config.yaml
norm_place: "pre"
norm_eps: 1e-05
qk_norm: false
bias: "all"
init: "normal"
init_std_up: 0.0241
grad_clip: 2.0
train_tokens: 768700000
Each number is 200 + 40 x the weight over the matrix's rms, rounded and kept within 0 to 999. Layers, rows and columns count from 0.

# layer 8 MLP down, 640x2560, rms 0.0469, rows 497-639, columns 1600-1639
125,229,181,238,230,145,206,196,144,171,173,231,198,228,172,172,232,169,256,163,292,226,174,202,232,112,203,121,238,249,208,168,228,174,261,207,204,218,199,177
270,268,217,212,237,225,134,200,175,252,189,158,190,195,192,232,201,245,175,178,199,176,187,175,215,221,199,207,238,296,188,196,276,224,197,250,189,212,252,206
217,132,249,229,167,230,218,169,188,212,243,199,147,106,232,141,171,191,216,229,186,206,205,286,184,201,177,215,121,154,153,180,161,163,174,171,214,311,192,210
209,237,175,209,156,219,231,164,208,165,207,314,224,213,243,164,185,157,229,175,141,179,228,234,181,157,171,203,208,221,288,152,241,138,148,245,148,275,214,187
185,165,197,230,242,166,183,232,229,233,166,136,267,204,165,239,176,238,193,188,245,243,203,232,218,179,266,180,169,201,243,162,158,223,249,216,172,207,279,207
233,148,180,172,283,261,246,168,132,142,237,213,205,107,111,216,165,187,187,212,203,158,191,177,186,201,177,169,236,265,188,192,194,202,215,211,216,254,191,215
144,245,260,228,115,231,198,217,188,198,211,169,171,258,171,262,213,130,166,311,269,155,133,233,123,179,272,255,236,200,129,170,181,215,244,194,203,103,167,228
200,176,174,96,186,209,314,226,288,182,116,221,176,141,190,265,138,155,185,126,226,193,195,166,215,206,256,227,150,242,199,216,247,139,201,219,200,151,264,210
216,242,47,156,333,256,111,202,227,298,185,220,131,57,196,289,294,121,340,209,280,115,171,253,169,233,214,139,185,269,285,271,227,97,306,239,148,95,251,454
154,204,231,142,225,139,232,193,143,190,177,88,214,221,212,142,222,199,167,225,191,199,182,202,133,150,238,192,211,230,205,203,207,211,245,152,163,196,212,327
233,214,250,218,147,146,162,166,132,230,273,142,298,202,202,172,188,182,170,250,172,177,149,198,179,179,209,155,194,284,274,138,247,171,219,179,150,254,162,227
197,219,156,113,242,188,138,259,192,270,176,161,174,155,179,191,249,181,186,212,169,133,194,156,235,251,191,204,198,243,168,155,154,211,233,160,203,182,215,242
195,194,217,130,168,139,170,176,244,93,210,223,224,184,211,119,224,180,184,169,149,149,165,223,201,191,121,183,251,103,200,168,185,200,169,197,234,109,173,183
110,124,238,93,139,199,223,216,219,160,160,173,242,184,117,220,187,203,149,140,134,111,254,212,216,165,155,151,227,145,204,154,255,129,204,222,160,213,208,170
234,132,181,114,236,187,150,144,203,293,188,217,147,204,247,248,181,224,214,195,176,233,177,227,188,238,148,257,226,283,221,149,265,190,200,211,138,245,198,218
168,229,206,171,301,188,183,155,180,204,234,162,239,211,214,188,244,193,205,198,212,173,230,164,142,165,187,249,167,185,241,281,230,226,167,195,222,163,212,192
226,176,253,148,207,173,233,200,175,200,137,164,220,164,202,192,189,231,172,225,193,216,201,165,178,228,137,193,273,227,204,171,170,242,154,190,178,201,181,236
233,207,163,165,181,155,239,179,222,126,252,239,130,127,260,160,259,182,210,98,245,152,171,227,248,173,146,203,144,244,242,236,182,129,232,194,141,137,204,222
201,193,188,232,145,263,228,114,176,215,151,229,220,170,212,226,216,284,208,227,191,234,222,224,191,189,176,210,284,142,147,85,151,244,153,283,158,179,168,224
209,188,194,188,147,237,176,271,233,245,231,241,213,262,234,247,201,266,254,252,221,179,133,189,223,187,201,215,296,179,246,161,160,273,173,191,200,78,244,213
223,114,170,259,234,195,172,161,128,133,141,194,106,262,195,172,204,223,255,184,222,231,249,191,229,148,245,206,165,148,210,129,190,219,187,239,266,221,178,194
166,192,183,243,185,208,164,182,224,219,189,211,236,181,204,164,186,176,145,201,183,187,205,185,146,158,182,172,249,190,210,174,193,229,208,149,134,161,244,247
266,229,164,237,266,216,219,173,180,163,200,180,175,224,178,204,205,189,138,225,159,248,214,234,217,180,207,209,152,182,179,195,235,166,190,177,130,188,213,206
258,161,172,279,176,172,273,169,186,221,231,191,185,228,243,260,225,161,203,245,180,186,214,260,244,224,140,160,208,202,184,208,179,253,253,218,187,208,273,225
215,220,171,144,241,192,192,226,214,230,151,165,155,166,264,290,135,255,286,144,214,174,192,182,249,275,235,224,163,226,237,245,232,232,173,178,197,280,222,165
153,204,219,148,234,145,204,190,201,210,185,229,122,177,228,150,179,151,193,119,226,201,240,146,225,202,154,196,210,167,219,216,224,146,250,103,174,195,181,193
266,223,297,223,168,294,90,155,220,221,191,205,213,158,217,167,269,218,218,148,181,219,274,209,165,182,170,219,214,165,287,181,177,195,147,270,294,179,180,196
177,128,183,101,166,188,238,177,186,161,152,215,287,139,185,99,188,286,165,228,230,142,209,211,210,218,252,147,279,121,178,149,202,166,248,197,152,211,201,192
181,245,133,245,175,164,198,194,277,185,172,184,212,268,167,209,209,220,204,189,205,202,279,204,163,199,197,292,225,259,236,215,129,256,216,139,198,245,234,162
198,185,194,165,138,190,236,187,179,179,216,172,144,156,182,189,192,159,197,224,166,129,193,120,187,124,246,281,209,170,235,196,233,145,262,143,224,200,217,256
173,246,178,189,202,231,225,190,274,233,245,214,169,173,199,171,231,187,194,244,175,255,132,234,179,254,201,174,159,149,109,194,185,170,187,217,192,196,162,204
186,248,172,318,189,190,194,247,211,198,259,157,237,206,230,203,183,185,276,170,178,167,149,187,154,260,221,188,261,185,166,189,187,122,188,227,208,180,191,170
282,207,194,236,276,203,184,168,100,177,140,166,150,231,136,156,178,224,196,129,203,147,185,152,262,174,215,249,219,123,149,265,220,256,219,194,199,215,270,140
210,181,278,120,231,202,172,267,238,187,204,167,202,217,261,236,149,186,179,271,177,230,211,192,284,182,179,177,204,209,123,212,206,235,236,189,200,222,209,170
88,298,157,280,224,280,152,157,216,236,169,222,168,207,228,146,228,203,190,227,199,200,164,156,208,223,272,138,168,226,173,227,237,227,206,177,149,190,166,208
248,122,256,219,235,199,180,151,258,187,217,168,159,230,156,207,285,235,247,198,235,235,189,246,141,221,150,117,154,162,200,307,138,220,234,175,172,133,172,145
173,101,223,235,235,208,203,180,178,211,249,236,205,256,284,242,220,201,218,184,182,214,207,235,227,189,200,182,150,240,218,164,218,137,257,197,289,203,204,163
185,184,208,252,178,144,248,240,172,229,235,215,163,190,217,221,173,241,200,260,159,189,204,258,254,146,192,212,239,257,91,239,214,187,162,180,177,203,158,155
192,229,144,260,244,251,142,211,227,202,193,143,197,203,201,279,174,227,242,204,217,213,205,211,214,203,190,194,190,175,223,207,201,187,140,231,97,148,238,199
211,195,178,150,117,146,229,213,188,191,185,235,208,220,168,164,184,199,195,175,213,157,206,217,164,205,259,244,189,115,193,178,152,139,128,174,290,120,162,187
199,154,249,220,206,279,199,204,239,226,235,169,130,247,209,194,130,170,208,175,162,227,205,146,261,176,172,179,159,209,139,211,206,168,201,201,168,236,197,208
201,237,121,128,147,194,297,204,206,190,267,194,279,230,208,249,209,257,176,238,188,149,184,146,188,215,144,208,226,314,183,211,198,155,132,163,140,155,163,235
164,195,135,208,148,236,229,227,201,120,230,205,155,205,176,195,194,199,146,207,148,175,194,152,179,158,138,224,187,170,238,225,176,213,134,191,277,222,54,175
168,159,182,179,169,213,114,173,234,228,199,245,217,175,212,201,209,194,181,170,242,164,214,181,219,230,176,206,237,181,178,263,214,205,177,232,218,165,169,224
147,221,154,161,194,174,186,191,307,234,162,230,161,61,255,184,227,180,251,196,202,183,231,193,226,185,153,221,140,163,217,133,244,226,140,188,194,154,279,166
180,193,182,210,190,243,222,222,191,238,162,212,243,197,201,124,210,111,149,202,181,220,175,191,213,250,187,222,121,206,212,155,156,255,206,198,218,177,218,170
257,228,188,273,184,309,232,131,172,198,127,246,184,180,211,211,235,217,212,137,169,260,192,265,276,222,198,207,204,209,229,183,196,209,112,199,221,203,200,169
152,200,180,171,163,123,178,205,235,204,220,195,149,223,211,139,259,164,156,181,218,219,170,185,169,169,153,209,245,190,178,170,195,189,228,218,166,259,213,148
234,270,144,232,252,222,203,225,171,188,217,235,224,220,289,239,193,230,191,194,133,164,205,303,102,197,191,167,188,178,196,169,243,168,206,188,190,144,200,241
149,229,286,240,269,178,205,127,239,217,197,149,114,195,163,211,159,267,279,204,223,232,229,198,203,158,220,234,170,125,185,238,140,237,209,165,186,169,257,195
304,181,152,186,220,180,209,254,141,197,193,190,233,213,196,176,186,178,199,149,224,219,208,212,251,242,240,226,194,192,185,157,185,167,188,253,212,131,170,199
163,170,187,174,181,173,288,207,241,197,115,218,180,214,177,258,188,254,212,186,106,224,206,125,215,187,171,159,195,185,211,188,105,217,137,184,163,146,209,148
184,213,189,186,179,163,198,219,158,140,142,144,144,198,163,193,224,246,208,185,161,172,163,184,243,161,140,275,163,238,182,196,160,133,188,92,235,171,150,182
193,236,183,243,255,211,203,186,177,181,267,125,145,173,240,191,222,254,225,235,260,208,267,135,234,299,219,245,193,211,262,248,208,143,226,181,256,183,165,156
182,268,182,179,215,193,195,219,267,190,219,248,237,203,199,157,220,287,203,167,170,256,181,202,164,256,216,241,258,173,172,150,241,240,211,202,257,273,189,193
151,155,139,206,185,157,166,179,260,218,193,231,176,252,257,203,190,210,236,207,174,216,230,206,195,241,171,240,188,152,215,169,213,203,197,205,209,234,202,173
200,167,165,213,205,173,238,249,110,260,173,177,295,174,235,196,165,181,218,167,199,165,202,287,144,153,194,233,232,154,178,240,191,114,235,234,179,182,218,206
153,151,175,143,279,219,173,187,258,215,163,230,166,259,208,175,224,120,237,186,210,207,190,215,262,161,168,207,198,171,225,259,212,166,202,187,104,199,190,236
204,209,235,91,158,223,286,165,184,117,219,174,180,190,158,258,196,207,174,195,188,188,199,207,178,177,211,205,186,186,215,206,253,230,222,200,113,200,145,322
198,204,143,199,226,241,211,210,205,233,213,208,195,228,176,227,219,281,252,232,287,184,166,188,222,165,214,181,193,177,159,141,205,202,147,181,159,216,200,146
171,237,223,130,179,180,245,208,143,165,157,210,248,161,190,200,273,260,226,204,168,271,94,203,176,188,232,176,205,167,154,161,247,179,236,230,171,179,246,186
234,201,208,213,199,237,260,217,272,195,203,189,249,178,180,160,214,176,208,237,215,222,210,179,201,249,148,177,222,242,178,213,275,195,111,196,224,198,148,210
259,201,130,196,221,262,189,189,217,180,260,277,198,226,228,199,185,282,188,181,143,161,172,207,211,181,200,224,241,142,250,267,194,178,177,179,162,217,221,190
233,143,199,155,219,229,198,219,141,215,117,173,284,235,211,255,212,155,179,260,234,198,190,167,150,208,275,180,172,205,228,197,257,145,199,265,220,195,177,265
239,171,189,207,226,213,172,148,266,247,142,144,251,174,201,169,231,214,231,206,229,219,256,221,181,113,192,233,117,237,230,216,219,171,186,280,218,247,242,203
248,185,279,154,178,217,231,199,289,182,166,106,285,163,225,236,237,172,255,213,176,215,218,253,133,129,217,252,141,169,327,171,222,169,228,242,275,161,230,211
202,185,246,264,176,222,221,182,161,173,177,204,189,265,190,182,161,260,230,217,103,181,154,229,182,194,206,168,176,215,274,160,226,225,169,262,240,196,226,223
218,129,249,202,197,179,287,228,194,274,231,227,187,181,207,259,157,156,210,211,215,174,162,220,190,177,239,211,182,291,262,178,180,161,207,176,206,153,210,223
143,238,190,163,237,204,206,238,177,249,151,205,169,269,146,100,236,211,189,131,202,186,261,240,201,186,173,123,174,253,189,241,263,190,291,257,150,184,172,171
213,109,141,255,223,265,276,213,224,204,149,224,261,198,241,180,165,229,211,167,229,235,184,244,218,265,214,209,187,217,188,182,204,127,210,228,239,269,217,175
289,224,209,211,237,150,240,271,119,235,167,205,205,190,258,193,226,216,238,202,272,196,141,237,139,146,243,232,202,207,155,266,234,177,164,234,194,250,263,182
201,239,146,237,238,269,220,181,161,274,201,237,181,295,197,149,249,266,153,218,230,143,164,219,294,224,198,209,213,207,189,237,140,255,152,210,225,174,139,208
259,186,142,165,262,173,215,163,191,186,175,146,195,254,174,159,202,185,210,176,167,237,188,159,192,195,231,179,211,160,158,208,259,232,211,290,167,193,229,202
125,156,181,93,228,267,197,251,135,237,245,152,115,155,188,182,229,136,211,195,279,245,207,125,212,193,156,182,206,191,157,191,208,242,194,189,229,116,187,145
262,239,125,101,234,190,211,182,179,271,116,222,207,186,186,117,215,218,166,174,193,188,197,166,134,212,205,229,206,207,142,188,253,180,245,233,186,157,249,205
209,228,206,237,179,214,207,163,171,187,206,183,250,163,238,243,130,242,183,240,166,224,280,179,251,164,151,210,193,219,201,223,209,163,252,154,179,187,178,173
196,254,167,253,263,227,195,184,196,213,177,177,174,265,179,186,237,128,209,243,143,266,265,263,129,249,277,170,129,199,285,207,234,214,203,227,205,170,263,210
169,192,153,208,141,198,330,253,219,173,170,243,126,176,190,184,219,220,162,217,240,220,217,189,165,216,202,185,145,181,202,255,122,129,199,207,206,163,185,230
260,190,179,284,186,222,212,143,174,133,241,225,256,207,191,225,200,186,114,122,231,209,271,202,165,136,220,161,178,201,199,172,140,218,197,148,175,217,176,205
153,221,235,246,244,219,183,237,197,132,230,194,167,241,229,221,196,243,249,188,188,239,245,229,260,157,215,237,119,156,192,207,197,145,187,202,212,211,169,131
243,214,243,278,147,179,161,201,265,244,158,154,219,162,159,173,118,172,168,181,215,181,165,171,188,200,153,239,183,176,168,200,168,151,240,180,128,196,255,187
212,197,161,265,186,111,207,192,217,243,237,198,209,193,181,206,173,182,245,194,204,228,248,177,209,218,192,131,198,157,144,203,187,194,152,186,197,192,188,247
188,160,131,166,235,203,254,245,226,153,218,306,247,197,198,209,266,124,213,197,210,212,247,201,214,231,196,128,127,185,197,224,239,205,263,194,218,183,228,217
167,254,253,237,160,273,225,188,285,238,211,234,217,175,193,270,209,218,202,202,189,217,227,216,183,242,227,305,238,156,171,240,159,187,176,232,127,243,285,231
203,205,138,324,218,248,142,156,146,164,197,184,187,200,182,278,195,214,162,149,209,148,261,235,215,288,120,211,254,192,166,182,235,249,228,236,181,304,166,226
200,154,133,185,203,181,194,200,205,191,273,214,153,232,220,203,213,226,108,230,188,152,205,173,90,178,162,266,266,234,240,212,271,199,188,164,177,142,238,139
250,197,243,227,216,230,134,168,109,190,233,143,232,177,172,165,96,175,232,179,165,220,171,256,234,207,204,242,232,215,184,125,188,197,286,186,220,212,174,202
191,165,198,201,181,145,290,173,153,219,237,182,212,236,177,271,196,172,191,201,235,253,195,211,169,189,219,182,192,153,198,148,202,261,224,189,160,209,180,223
220,159,194,181,208,210,147,157,178,202,184,214,219,172,193,177,168,164,229,320,246,213,198,195,177,158,130,241,237,169,170,216,219,224,186,134,237,185,135,208
174,216,161,159,231,228,77,245,247,195,223,274,195,183,187,146,214,213,177,152,195,203,192,232,208,189,178,276,243,160,249,189,202,190,172,238,227,295,148,153
234,244,243,195,169,130,205,173,78,263,182,197,229,235,150,181,138,184,177,177,134,216,228,252,160,180,221,132,207,217,175,263,200,235,244,198,217,266,182,208
189,258,212,172,184,185,227,181,146,284,212,225,235,203,164,221,191,203,244,194,164,121,205,189,195,148,171,223,193,202,221,175,262,219,163,158,180,157,208,230
150,179,129,250,254,239,236,204,148,217,205,184,246,230,206,166,181,269,238,218,218,262,194,212,164,205,165,241,216,143,248,248,188,185,174,225,166,169,177,157
255,213,240,139,266,260,158,155,235,129,160,186,179,199,224,181,175,164,206,157,206,162,243,165,210,239,229,135,161,166,214,229,191,234,167,232,187,233,198,220
199,194,157,255,184,250,216,226,213,200,206,178,146,248,173,225,202,252,232,277,178,310,190,204,250,164,176,183,248,168,155,252,144,220,147,126,192,219,125,207
194,189,265,212,219,202,151,237,215,227,176,261,167,206,248,157,246,250,226,188,223,181,138,175,199,230,224,205,127,266,191,165,105,173,209,177,167,242,275,180
293,170,154,212,279,146,199,143,261,258,256,183,150,229,195,168,137,170,237,168,217,225,160,190,195,164,176,192,140,212,256,232,186,184,207,214,136,188,197,173
218,157,160,79,206,203,112,205,259,179,162,223,178,205,196,132,226,156,202,196,191,168,195,194,211,245,174,136,226,184,175,206,164,146,223,295,240,182,214,228
190,183,192,166,201,194,183,144,230,203,169,176,165,213,189,228,224,204,237,168,217,220,137,200,115,268,172,244,283,128,189,228,216,202,185,170,196,167,263,225
179,271,154,154,182,213,146,176,210,262,127,209,246,189,181,170,205,76,218,235,187,174,124,179,201,131,249,129,187,248,234,228,181,229,191,141,284,189,212,174
121,203,136,221,159,180,219,201,197,187,183,213,179,231,239,242,205,131,183,239,186,185,201,178,198,228,199,222,215,174,196,223,254,207,185,206,257,187,148,190
160,278,261,216,177,166,162,189,172,61,129,221,311,243,133,219,198,203,259,170,228,208,241,156,251,214,217,136,199,217,212,212,268,226,237,223,209,155,236,175
199,186,133,180,130,218,179,209,187,189,271,228,179,183,220,205,206,328,187,234,200,218,219,219,198,223,193,100,167,270,250,250,211,259,139,197,187,206,191,230
215,230,266,209,270,210,145,195,158,254,227,227,179,184,254,191,168,213,156,245,237,197,288,173,237,231,199,147,203,86,237,162,303,172,204,176,200,105,239,195
159,138,187,215,209,216,90,259,132,228,152,167,256,187,191,191,173,163,202,291,175,209,261,195,142,150,174,213,170,259,207,186,194,134,226,251,184,193,242,153
152,175,152,252,158,216,226,256,153,247,204,227,206,214,149,164,206,155,173,246,287,165,172,99,140,238,246,229,167,200,144,262,131,253,168,135,190,290,139,191
143,217,248,89,138,231,232,175,161,209,172,246,153,150,178,284,184,295,146,150,238,213,141,234,149,243,221,244,165,172,296,222,182,205,230,147,181,182,181,167
261,179,145,153,219,181,196,206,171,214,244,150,235,150,192,214,261,168,161,242,208,149,220,136,200,188,231,208,135,145,198,228,172,94,229,184,214,217,224,255
230,209,194,227,192,207,174,102,185,134,158,212,199,206,213,193,170,211,188,209,192,231,170,171,186,220,229,133,172,141,212,172,181,180,205,170,217,273,252,205
172,192,188,196,153,180,205,192,196,113,222,194,301,124,213,174,135,203,193,155,255,203,187,192,195,252,181,209,218,192,241,158,97,238,186,194,225,263,181,137
153,177,183,135,204,177,184,199,199,245,158,231,188,218,168,225,185,255,204,238,157,218,162,238,143,169,200,176,122,190,200,169,230,218,205,150,135,154,185,260
165,208,202,77,286,156,189,215,182,212,179,171,178,227,224,214,211,214,168,233,123,221,95,149,202,145,221,232,217,231,221,196,212,112,172,179,178,226,232,203
217,196,155,176,200,226,206,153,222,185,188,189,132,185,142,229,206,203,155,261,198,192,254,186,193,166,226,165,210,153,244,231,253,183,263,202,201,156,172,236
206,221,227,194,207,201,168,222,202,270,252,210,188,276,199,239,283,274,230,252,180,240,204,201,229,224,190,140,201,171,231,210,155,200,135,204,242,201,227,212
191,210,138,231,191,166,212,206,266,258,228,193,136,225,202,119,181,205,155,177,210,142,226,130,151,260,168,218,237,225,230,176,197,213,235,125,212,260,204,183
199,209,195,194,164,233,189,241,195,184,225,223,221,198,145,287,256,279,213,174,167,202,225,190,191,140,215,176,278,234,233,250,232,300,249,218,202,151,163,178
203,212,194,176,177,142,233,249,190,221,243,246,133,212,187,152,215,220,275,207,175,205,248,224,185,203,140,182,158,225,181,224,298,215,184,204,163,209,153,250
168,202,114,226,162,219,161,147,171,235,140,281,232,197,166,174,215,228,145,157,192,220,176,209,207,137,209,154,213,235,191,125,121,192,204,214,187,168,193,191
197,104,205,144,233,213,200,113,206,175,156,209,206,149,258,136,163,256,199,176,186,182,200,211,210,236,231,221,227,214,162,193,157,218,245,254,198,216,268,161
219,260,213,232,227,193,233,201,261,163,304,219,216,156,208,270,144,180,169,188,158,196,128,236,232,170,152,204,193,174,176,206,220,103,193,196,139,227,173,143
270,199,232,140,149,178,222,210,187,192,257,247,180,206,250,238,198,240,173,211,169,91,157,151,255,190,174,189,189,214,259,239,161,195,170,224,199,183,154,231
242,220,275,187,200,267,248,166,168,220,237,195,164,228,184,238,166,270,195,237,240,202,193,131,237,175,208,216,178,252,124,187,181,181,195,194,164,164,144,188
277,145,256,230,139,154,190,210,137,198,265,260,235,219,234,191,274,188,122,165,219,203,221,183,218,95,192,165,194,276,221,195,230,169,174,183,204,272,196,141
267,187,198,175,141,314,204,239,206,237,232,213,128,249,192,167,187,167,193,186,220,181,200,206,196,265,176,159,225,231,223,242,217,177,194,207,169,183,168,203
189,230,198,210,241,190,185,181,177,205,210,218,220,191,162,201,147,175,170,185,170,219,183,177,127,163,180,196,249,205,182,196,241,202,197,150,137,196,176,201
227,228,140,135,254,266,263,298,229,227,149,184,208,152,201,220,156,162,187,207,199,215,197,179,235,193,238,202,217,214,147,214,180,120,194,191,160,188,224,248
174,188,194,197,151,236,197,167,218,229,154,236,207,163,208,103,189,219,193,184,193,185,75,206,185,207,201,174,205,146,199,245,212,140,242,228,248,200,227,169
129,242,207,238,144,214,228,220,217,197,193,137,155,211,158,243,219,161,142,185,206,170,207,171,243,179,170,218,242,230,213,195,162,212,238,278,144,102,241,216
269,199,149,241,159,236,222,233,209,165,181,156,196,191,184,213,271,143,261,249,223,149,196,196,243,245,137,209,197,169,183,134,196,212,154,197,159,206,226,170
148,164,149,165,219,167,176,198,226,233,224,223,216,164,212,198,231,161,160,228,196,144,171,163,216,246,201,174,219,238,200,204,201,136,222,163,240,210,254,221
202,224,165,225,188,168,246,203,141,179,266,233,192,196,223,229,253,159,176,241,259,155,183,206,177,266,145,202,239,220,177,140,217,194,188,168,124,153,207,178
257,158,235,206,242,251,209,216,242,184,217,238,216,159,187,241,267,113,172,126,148,178,232,259,245,209,183,126,179,183,238,179,262,183,122,139,166,184,245,197
182,175,189,258,247,271,235,212,260,258,253,163,189,328,267,224,222,190,178,147,170,183,138,200,258,185,191,193,123,207,225,181,119,181,151,183,240,167,160,221
188,217,199,232,121,197,204,198,239,202,186,207,229,252,221,219,212,207,166,219,228,155,139,183,86,215,157,179,163,254,248,257,214,229,189,202,262,170,225,184
225,177,168,186,181,163,154,220,195,226,178,221,147,245,177,203,234,155,144,153,200,217,187,185,147,160,185,253,191,209,244,264,199,175,112,184,198,197,229,182
166,250,216,173,145,223,164,244,236,202,211,159,200,161,112,143,143,232,171,196,170,169,176,153,136,152,188,210,199,185,209,183,148,126,179,197,205,292,115,155
168,156,224,264,242,229,178,219,285,156,169,217,227,128,241,178,128,166,189,197,218,202,227,242,182,136,190,200,172,119,209,192,187,135,206,200,142,193,220,201
147,168,264,189,232,222,238,126,174,201,272,237,233,222,172,194,248,278,199,137,144,251,182,224,201,219,190,175,192,137,195,176,180,133,186,160,228,188,213,167
288,141,269,207,209,164,164,228,277,249,221,166,202,219,245,231,262,260,232,307,172,251,178,253,204,212,178,172,162,194,260,222,205,196,231,221,153,253,243,182
271,205,206,146,236,182,252,236,214,80,115,205,172,162,221,145,172,180,246,284,204,212,243,169,272,288,175,191,254,153,240,152,148,269,176,226,151,195,141,240
337,187,202,274,130,293,193,214,217,204,245,185,222,265,233,148,260,197,240,231,177,243,186,200,137,160,194,102,190,200,181,209,85,235,133,187,254,206,199,170
110,156,268,209,198,162,186,225,211,243,168,231,184,229,236,223,163,317,181,123,221,160,194,217,186,132,215,207,154,253,239,162,191,219,205,212,297,260,256,176
192,203,254,178,192,134,202,123,232,154,190,182,204,164,236,167,182,119,179,138,149,237,209,275,158,194,164,197,239,183,226,171,207,208,288,214,178,175,303,199